config = dict(
    n_layer=8,
    d_model=96,
    n_head=2,
    n_kv_head=2,
    head_dim=64,
    d_mlp=384,
    vocab_size=2048,
    activation='gelu',
    norm='layernorm',
    norm_place='pre',
    norm_eps=1e-06,
    positions='rope',
    rope_base=10000.0,
    rope_fraction=0.25,
    qk_norm=False,
    attn_scale=0.125,
    bias='all',
    tie_embeddings=False,
    parallel_block=True,
    init='orth',
    init_std_qkv=0.0652,
    init_std_o=0.0,
    init_std_up=0.0652,
    init_std_down=0.0,
    optimizer='adamw',
    lr=0.0036,
    beta1=0.9,
    beta2=0.98,
    weight_decay=0.0,
    lr_head=0.00983,
    grad_clip=1.0,
    warmup_steps=501,
    schedule='wsd',
    decay_fraction=0.863,
    decay_shape='linear',
    final_lr_fraction=0.0,
    batch_tokens=16384,
    seq_len=512,
    doc_mask=True,
    train_tokens=115700000,
    steps=7062,
    dataset='wikipedia_en',
)
Each number is 500 + 40 x the weight over its row's rms, rounded and kept within 0 to 999. Layers, rows and columns count from 0. Numbers have three digits each. The size before them is the row's rms in percent of the matrix's.

# layer 2 MLP down, 96x384, rms 0.175, rows 0-95, columns 288-383
099:471500481467466450531538554496515528445499539504457455510482556558534483525556469482482464479531531499480458404499538470491476512466453532494572496510416560511510475478513453486459491465453519465456452549554506538473504454503528455445441501533494472572543558479539494552445521511499462507
098:484491540419503505490537522473526463490518468501536522516448443482565474508547444529478457565525566444485523521533496534484476459520460459476527529528497487419505410425477459407491462483563483515596437523509514499510502524479533507504483470457539486519534709456506472489514511488489536487
099:509481494491479512544512489540532511531509558488539557501506480487539448520515415496467517524540592500495553508594527457464439553476514517535507549503497480617520482529498501477476480529547514509547431511493460508455513510503562555494507500539483528483504541503518542521512459557598498527
116:498523518426465543445494545541503515426521546490536467465537496465443490530447522458484488475415515450538435532531536505556486418526498474455535465480552587464569489539479532545472487524555482487496479419471568497509439521513558527549410537525548426528454498537551485568546406474484481501
106:516534425543514462459535525588492543508536492560484484533475522528445531569470546467470498511470441465489519540482532535471519548501561462513469489515505532499534547467509551454524472469496507599458538476473476553521503527495536568507576534522481438513495445501580499568482460522564546515
090:467501512522526535537515516468546510471488533556482523489447430493546455467562457519562487475529456426431535542491381474507500485440532447491510538489516454412555462506506481439462451503461499456503430499433533524476452471457497510443511515516544534441562479524498462510475487499459505501
095:539538422521537551451494486450486515482465471450551458471469512491511529556517490538549551528439466527534518424505506496527530453539493493445492476475527479536515482534524467423537524573446505450462520501496530511521521519504443479500610499456564471492506463510426566416451543526516472457
104:469546520536506505537504491504498513538437500532441542555485566448477510555435483467503568502468534556491494569471538492557525477442530557494505430447504473489469509459546565527521519455515472536449530458473482504484495480439585544493474481438524500435479518462512498513466439472548557473
095:474471579512512505515505525522490510506496479478535511532449517576497473485485425485519582525516511451441512488509496475437506443526579553460511495520534436536498417511520457537524510497519479407449526503466497434509526555480507507463475494542465604522489547517481567483486496520513494506
102:454440488421542522486489466514506631480558461463530503542649513515520518485498459552499500571414432534548507516453540483485510471518488568484439485567491463512446471525470554523508482461526509525475560479506480423475476432512453537488540500532572528458447540492493470534530550575407437491
089:541493519518493492458472554505504490414506477503488535471523481521455534460491554514556516505414540496519433497477565529535483544562498475468506481551546510427489508438563493466528541496525513506458503509486567490502530490462523503497503523514486485480491368454493449543525471487519542533
097:487463463536593484532493549557504505503515488463615548460528516507516511484487516502434503498509473554495476527592490515527527451497535549428497495463506541535468487501508462545499538515412475469496462486500536481524477379474453440578578451552550552517518504542466517499518483472558447453
102:532539475503504548525552533494476441518529530470469454537505538524505537528522460474514533522493457497398553513461466437471429500456554492536554516509437397485514502449528546483482534541556514548491502536516454503480441494515448499551424429561562459461504470477500476459418507454500576502
090:479425411434503493517533447501506429477500484538458431515514475537498507471504504523510483507501459478564514498545443522482480602443420514549491513405518536544413550521473505490505456540522486481559586491482476533477524529510466457504499482512452534500489393543487437526520478495477517618
099:480456453462512510544460463471469468494516543544515473416514381440486499469505472478475520551478495510540490484508526545503550519484467555490550490541459480497504449554465561452559491472500482515491447522470476477493508482497523484455503465490462611478468435428468524460543528552502494489
101:467536464546515443508540513494506516518457496466456483433505499499516586536509517494520470502520473601483481490439520524532501451541515495462549519520468515470514468478483496527480491468441517525572494520465435468559471569461572488520532528433487501519514468472562475465474482431559537470
093:488490501527441506487479494481510506522436477503520470560518485537525551447512477494612520456478519467546464471580464488526565472505543418460396509512513553525508452472468462458505520456488495445517483517553525469503507438590511538498556476520466443521522467530450491502538519509505480495
096:474443523508551476488431467518549412502588530458463414497549505491519485506452539484436439497523487477515511476505479471493537489527523475491447505439495491568467500499513545452482442534572489530504453458476504545426439513509481486509536443466428472424487526510393467461419456453487528515
096:461477458502476509513440497526500508449498509467457487459486410508505511460496449531475504485519507564486521504450471538540518515569511475541459481448514482466438539559541531521470477552464504508458616495438520509515473497599538489450594490484438362461478455550516471460495508494463445511
093:464517531554401378484464485485505573528465562479515432491481533482451529448431481463548447515436410502472417456489556504562543517550552504581450472439471523530494437494500500530529526490506547450520571498517567585521539535417474472453580556446526551486457441563491519509506477523528531566
087:502489511422498472508542591488561473506491487571530526479546493504531460458500483505502501488551487476516524512518537563452550532491506514512449489567456425457566468498474493523645457559500554496568572483526499539482548554482513508479556537519495546489520479515530479565507527494503522505
091:512513522477513553527489449538477523529504557511501505527540509520491450537533515475503469544462570528419474410522486474546453405452510449398477466481523461515493531523542539476418475617514494531603564515431459536529547487464508467468448508512478579508510453469499463508455482569495539492
088:493503527396486500455516504510500428494495544400468498444530551473491504496468517468512450561512487436478551485523549612538461444495516483416507492497458613516530499474454543492551490522576489551479395507622488502491514514496493473455504512516466619552493431458459528491615525506508535496
096:543505447534497503574550488553453507538508505484486472442492446473454491492482490555564549483487497450496476515508467531496479450494546453509557485567472524461501439472481454433491524428438458532446555471437508469537476530517514514518470468544505457485470502532532409462478477470427499515
106:475474440545507493484483542478453469456534526422485583453462553490493509448513560475477525437528487499515463433524572474491567505458499490496562529517461477555461528474501495485503506492494499443453592471471414501499556511491527474525572580557588557509499497471461441521567488441578475555
113:411461468486483511455533474499486468527501499496515465468489435479569489461584453523509446450605508430462607486530436549467463493510497535531475550499468537447433448515471507529500437491509451487518471591496508536470480443488484449478548499498512537439566511503496503498452629488529477493
125:454528480597461478496539476461506425456536460588492471469460499507539522460578481506514523476557451440515577566495476540559516531512539481469509535420465463501500593497506474522517523524530504439578572558469444488499472540491469475514513444495483558485567503468520565433449542562539472587
096:486482493466489602549436481498419449479451432486555492482523427435535481499523493379475546519506544537459514595463523542517507419467524417440495530468516540422441513422497540546534502475499560515525380498449503555487491426474507481503504544508490567503507507540514448469459524440477449492
088:577524481505409484444497501526552516515547504561486518563480507440497425510534492494453419498500517469543491554555476521481466419495503562500520495512670557489424453534540509551521424552479430502537458523496516458536534497465483535475460504448477589473528589532504461488496483506435499516
093:525484501579500446457502486493512448442500514496513531555511546538487515517503465549495576459461468565531523511439538449438519468501530569499454514563486437484490615469513491482444524488456484507561479508464517509522502559593462453525455583546540450519510526432476549478557470528442502488
107:517454442502543477531481491483505612485475467469525487536496501459570471503506481481490488553498457470528554506472515528462495485460503533519538537439515458507535500497484489562506458456551479474538507498488461463483535512525454492477541529444567457475506556512481449468496537552483503444
131:467458455532490522468482498432535461528528459538522477539484487478586479464593499447519543516588493463490537485557501451464509525521501528512439594508495506440500499500494502580528498521515471483540501619519454554458503460542465530525510552514437516475590497437463552500442609535517457506
099:461515498379579544457479410511424480530605478499608474536399552498486480464479563485419515514504525523519475517499509534377496464477478563490422490473491516448475575477464483455483515537464518478476443483538500535503446418569511527460567448466515492458498476498487519463582510548400488492
092:447512573477457532434523505429458493524437465457539532502479481532480545549480474528479531505507469582564473491515471469493439493455498551479552508480489498540504516480519524483512483431460479554462388521477465519553478465524503466481517474501459603506449582486530612575504475489503457568
101:520512488493574545496441530441529543559545561490486533535572523537524464524497531405520470503484472482514502497507544530487527517600576542474462474572584500524543420542498450496516499484514537484567458475512460563438564519444504544596534516532448487492488482498454493559499428536488567483
093:465542500572502496512458550516535514524505425463506523490495492502435476480453494532526505530493520479483414446504513504506495423574526527520512450459457526466513455517521496517512498531565553492547580460546544503507511533484556543521579473483487538498457493514475473515472426431495519464
097:496549521505504436454517469522484474507422542544470518466502557512470510512484464488441438537486525507506495503532490393503486497456501462555466472511500566538467589505515477505514524543499512558487520480476442511539490492455477494504486485552500430449497504495499459498502478521518549540
111:452466596508478548565535466599529499470413508527414525519483564511505482453525472662408476483503510536537524455420510459499441513589498544536469525454474500516508412499452416533481501515548552471405494526536511483513537593463556553470444422518545558495506474471439506506513493531479507488
099:472474409468535454466469513467469538550426506510568494475483532566554515466510485532436574506475472529519516524509563537499515460527479471451521519564535532555557471497511484556540505448543520463434448496553515499477458491499502509432444548504492490503487483480409523449530557489455423520
092:534564435477465505523545490435553518519448501539434427543457445582498556469486539500547487415514498498479491472479563508502429495524563503522522505562403509496576499467446516468496520453472524560556433503531481516536472506540492526455506497491397463528484510466505549496450485447548527494
093:567398482540462464474508506502476465471463436585445514597454439459508440526531508470464558456539392471505479475501486538508512463462485586532493525521506511456545486557511565445514487441502514470503485497393508498508517511514527476479458496472520524487514592503471459531506529516473497429
095:527486511546641516507459518506532482529544519449455444511527527439489431474503467523605487497447496494499506510512441456537483442513456449491559485549469515432558508557533436450485558526575522437488528541544535508524478473479443438492444509447515534490506471534518508487505538483447497464
105:554526510471462533542482486496516539505500500528488496470513442449561536514539471425494522471483538531454527485472537544575533492586550512532542503529568449523519477505468584519508458500429589500411448475452533385542474558519536478561410530478514439522529507477517487497507498460490462444
098:419534490573550415503467525560578476501520533509508515522484529462453463584455494512489553485514490525516507508486448544554511487445514534554560471528479544498468511547475466415502541473496521503501559484531585493532532561505505497510462510426549431497493420574460572515505473526483495464
112:550473479463501436515560544547515513561501507528492575509529543490496482541465549540446441516479517533539471505520444580535489461528465466536492482514512542543515473507513621561522507535530516633415489457496452476486565508448530520439579532518517432533451479527579503572541440523543541453
089:467510486551473522521507580513511529515511566440554505460534518532488537521497525491540501553515446499469511529529544463495461490551554453500509515454471518449453521515510505520480534476498517458431534486540539541529480521467489441466472588524438528492499525480493503506527486533448492497
097:542576523520494574566489487501551529551525497558460510531509564491478507488467522522542490507480517515519504429417493432524545527553559485552541518561487508447497495447497475559534496473551499503445455575329470470501560504478475509537490482486515472546496493511481518518568537464533509502
092:516469429499538533530542478528467445509530485491504539424459552462513472497555515500488510469478557450491554517458485482461363552520549469450468556513499549441549525519458474541518428555544465508431539522458496540476448484508463470494459518512504432494537515508475582463517544442428496502
103:524537528440494535487541513542466465439523501541511518506527496537380496533445531460484595504423511522478426557495612456480496505484452470512501432496520572505466497461564508521509525564471504504505449448478503529520468529488564566503478494506519478550419541531500518526535437502525463539
096:531458568469472499544434537527523570460537456448532477513478503476506474489525534542432424605453517500496479478453527459490503453569473437512479496522508535585471418504504502530568513489479541466485453494492530502486606562472481500477483504411453443457506520532469528522504520486530434577
086:614535498455479613477516487503477489493525557500532544508507524558435475502490487532546510551452515410527469522476516588552519514524479506468521441471540505579479505530476546561467502516529473484432512508519540477483513485560606495521576500474527395491446484549543462542511542547572475538
088:546419498438585489507494509477505559469563538486427466573521513564482514571502493470435547454539498529539521549599395555560513524446507466495499504519516521426559512505521509574438493494460425536463557557470455520479523488504441508494519499512500515547473463498525604492473541552524495545
085:503572481547582522570486489488446523531517470566503483572532446517442459534476488453477509450508563499466490505469416545479496479556516478492501471428504460500406557507584556520532479454464552512533445493454587509489501528458492552531506561487511546477501439473502456534412495443530530518
089:468575517521511563528500445437506444495510453492455528552433498489475537489492457517529453452475547498497512421585468526508514521492442538515518475462462491644471482476442482504448508503508460488524540512536480448527520462462459405528493460441441508517496447550442539538498529440519388522
088:526490464508555491501540499517487525495551489509529437517461528498523516546496513525442500550493482479480503456467450513500471534454434557580482477544481465479499477533504489588462522483442499511475474504560491442444450469466472555505485473463451485579494529486524500484499488472541453439
103:558470521477507451533478452480435525485514454530474560436517532524525518434541518519516514496549544587525568508580577483491502567458463471489436573525446505552489443475500501527411421510382453445504506534463468490537408501551491479536490443557525562517542439468500464552449515490494467490
097:512520465537414446440426506448531511517474565527470509495526555548541463527512460442532501429532496511494483485506470463441439529468477479501506512474442484526524470472501408465504479470472495485537519497541472576493550527510464493516498521560483596497519493515472499473468470431507459541
094:464490500470508519509555506466463506492478465498494508519518521557598503497555515444496489499517479441510558474459575479426498515510556546472557560469478444535487455466473503556491497513523505543565501526606476561466501519492483430492504501520593573509591482429505539500521565487531540457
093:512516514616484469486483599509536503444473487546467481526575513584473528478476539519516455508575482570492461480536439458509494518487442523554459488464449519497473511484479532495492543442492506501540527477553544492458573459582535542552455485510423516519498425574471508580470525483559479496
099:535505600486523489531539540544450479581559488503518561531493525476507492472501505448503451535439531501541530452526545572500549588536557523546582498557457483537505551450464561492441459457606513538445445528556539527442460546559577533519500523528469548455492486533522461498556516560557587496
103:523469541472455597458434446429461504470488456525566520528464490475488505464467469518500485516434520505478514498514509588485536526501427440468490478479521489609503597469510530550486521481562455448445561472581494458550427439557473494543453497528562521510444446537466555498568448462448471572
108:509543515461391465498484535494541536520452510570417550495496529523509587541491529497462432465507465484515449530496492491533514493484521493460442499513536470525493454502499513453450486467523462535485408465437560484517606484495515533489508480472409511425520443471448434510502472524539496532
099:489458455437439439476564504494545511565490567564482493463553483464460546519490494467467461500428523531538460576516527403473463499481487521536438473525483529491477555507518557482573537485410445544489467505545506460532533502464540497459567452490560430542484632510572559521479460520545473489
117:535502508459481588460483516547561443605503430551511514485464523496452522543467511518468511483588485466482522514506535521547512544505501558540463499542483536468493545489506457475476561483488531509592457471484490446569543537482426512522502479502517558471567526507495480499493461531563503488
086:472537513551515491536494475502496517520471568527541480430553444468469519504477546556387509503475602456513486544544507425493529622535431500562501473480528538488531496539548417514490510572488481464501572474483440571498450504551538559516449450585490467505488512510454452465477493548491515537
099:456525508505535472505563454510449376513468586422498511574486511421563483483548477509505455446506447518513523441465415502448490529462492478482486569457519471479441484484475481453540443519512486522602617501442409510436478438486473547461492439541530473497540537490518476467495516533442572498
099:442556534556441490431469524516573497450632510456434519446572507577501533550479524522536494495536468505522464488470452524522524456564557463487476481513551497566519490587523515473519525450514522528684516470492514531470511471498504508541520468536530425487499524534486519485487501467459535514
087:539522492506473464482491504485482571576539532499527581498529472439545478447493432472486482469535550569462543487516495533529532497436567450477485542535493529510503538514480524517465489506449532528509431496539497452522510448577451473545467487470418536458507561462505461445529548543493473441
101:513448487476458510483537495512517483529506556497537514490531479475454514503423489559438501523499468424540456498484451475479500629553439526550434460481457505539583494579510570422490520494465466548444526478501482529453517566503494590549470514517483537526383431467538492528544504532500492502
100:506459582510530489484430512587437531490459518524539566522497498516459516505477518565453461516521511503513493538419477498529519501479567465507504471483546522539484541538512534549468573541553455570478466464580503468564510485455552424519505458521521386571498529557510502578554490536459519446
091:530508538519473471525467499526524515482410514492461454421488472554498437464490610460554502546536501455501513576503439381508512518420485501511454511485490514486511522506476469546484568444488518541480537479492580565445497442567486463490469613566477509504527492510446577403474456471528553543
087:477492527564493461485490552496578484509523492528536534483496498482449531502481495541482503459513507496624509496499418516515442487477425547497446484479521525510546512499541496511536506567546501502448531460524450480433522520463486509478526398532539455444512549541513482507439488492528513551
098:509533464513505493509509466474525491502437560546473443482587475545483526545481516510531560551480434526521487521554523488509467530428516467612503480490559473397453545490493489508541536556469500434542463454494436505502472516488455504535498488501540452481474402516553448508523480516446491513
105:547538477519543485445570474440488574472501468491482502437459457503511545515475442458589574491464456562521436547440480551475590494589440529535486455553518430531479549525513545544509494502575521547475511460558554539487541510573469539505429520538475406488446429438534524445488490559510540493
093:507477512553465433526539511562526502432579480430475475510477481490494514451499493487484461528535530409458471556536544433550522466481480512392475515545466474455473462441486505503528441510459478518493611488548433389516451532497507449492495480473538510531521544511512535497472504539492583493
157:558534565457510480535486515496508500479498483537488496481489545483380563529378541514463492553427463504524397499491548470520528556520498513453499401496540509493569488496514512552498526528526548522418435423482529502471529486488512549497469537525498370535389480488502512549546404513500515480
118:402533498568538548464449443496497511500478551457479456463457449482545488501584508549524479418529533472439579455466457462530509432485462470514539546462531479512482462540494393472488541535583486402572505561489547490502492492466457487526484470475462500492566568520437464466481593508522482466
102:540492493514510504447561511507493474456498498522492458466434477465412460491406492495508549512387486543494389489515537527485478492478515456476571421572525465474517500452491507435523456501514485515506484421462509477519431500484574496513491488482552476538409489505572555528472394486515480497
096:455540584522485484519545496520497443465562492442567443477474491495529560464524491557501457510532539480479482447409494443514506480483482517522484491395491442491517572484443398519567421551545449482478517504526512383539542525456454502469468518448542487538514614484490467517502488492531540514
100:553525506560532507537554492568495491539445539515556481475430469465490485503485493605527472419487486458502482555502442472459445489518501509510573493421500503442465495531502501462471444515472483498571446503512488479463496499520499494482521502480438448528501528546614477534482455512467485432
103:553559520495540403520511471489439487493586439500542552526572596501412556410436482467569530517520437496506442538508480510485518550517505484492508438512562451526505597520550548509539534506511519515487524450514486503467426501521460471449484466483565479503462424538503480465542461523524514495
090:506527531528544498484443530508465582452459461512376531499464545486512448508505519448493472467537464549461494525488424512484591534524433569507493525535448492508511491412510487487445573407468529517529422496531543543523532496432524504492550459445499476436534576523500531434485499451497515479
109:462520479506477516501508512492533543538501477566481476544516468463499406518488558445492511471490458556563498582369509509479536510520554529553568496492542517492445572496554566487557453387460507542535463460443489505498560500478458475462494508434500516515514501503522418489462509486496425570
110:473469479449453516510481520432488466475450462448520464527470485552516477446532470486538449505524494516482513505483541634444435549476445449474377549525441461560458498530435507490542495479535547514512610548431469452478470495421492486475505503527454554474511498501519500487481524503453492534
102:567475496542471536534549483503483558466479529489394471478452484484518507457554517534521471516522523471506579491572542395521506517459393524501518540430502490405479462561492379472505474513453450447409536547506544523578509477496512491504509576520520539534522464447486501435482556482449495487
110:518478529431496460420505484494523544486522469513465484580487511502467463519449482476518430539439576509435417488488551417558445468457512468527526491505531502365447425488540449450518511545404542509497593483491517459549550533501494484498462545449430482475467665490485526486537457584459495500
100:508514502493535527550541540499476492492476458467486509438465522408468483572505554507473502515563574422466520428450488503486503496455535478445505505507488517493496520535546473416501494599471544470501404487551522461503482520524473487497461528460482583512495512474552520512497532442527546370
094:512383510514548431589425483505568582515457508485565554605553560496533494470537493566534566553481515586513504531495492486530452550516496555535514546478538470464521521485430497586468512486524465510473492499520532493529503491500480489529467559491490629514523533467429551519536497565469596402
090:478536447558460524552499525489485515541483493487460524569560432554490493511448487468495589465506485507447462486569485522542571531505547526450545485518495396495552417470534563466522478475420478523435461471494543509461496501516561530459474508502436493557483545456572495534475468449517469481
092:422576531527556530461499518501432406472545449465533510471512502511479419440479515498521492554537476550528467536574453526455455495530448449463498462489576564472507500547557483500480586485519511473543495509517541514460457420521560499490555427532509459574500521523512550510542488493511447520
141:432494489564463510492495532418491481570468474507523498537470444488568486471578521476531456470568506498429592472536482570483477521460459472505494534510479469494517507486468480535486526484523417497583539583546455476516515521505469453550452471526524562484568489474485460484474594484492449513
096:453509516458502552505530462503491524484507505461544455442512573487474486505507562479578543510506537497470476455547496516458486459458511490470447490544537576493545572518457466602501524529496535466410565483523436594516498534525514539546596625461493398488497475514540467489539477489394488512
089:464491462431476510494488534524558485450435462450441476470542445478556457475483461447536426493468492526490526572465486508462525468566514379484498537385504591504447545441511527487521448477496466495399589538495481526518435493474419483548512498444508546542498542458549510522528547469487484519
095:507425538433568516421447452503446495471466525462486553529499503508540515494509537537442525492574524471505540489477514443475502488495453513511621539548457500505547510409469519467454503505566519543472551520491476517448457454528551544471503455454516445501509517491471528481501520512566581427
102:531490545481483469517477455508478460427505508460542509461519505495522535545524476538494495449446526479524525486469478522546550483455551452501496524457510473602538534543453454483445517501448544449583484524539489487499489541468541457478492431525500504479456492569491443445465500449448479473
101:502478482397447413544511443553472507550459420502544513467493501515495475573508538553495549524557482469503522464460545475470480516461474487504455501492478506525516531509516438482529510520475481413419522498381514453501474474500480465468460500499508504578501487490482457512548515525444522540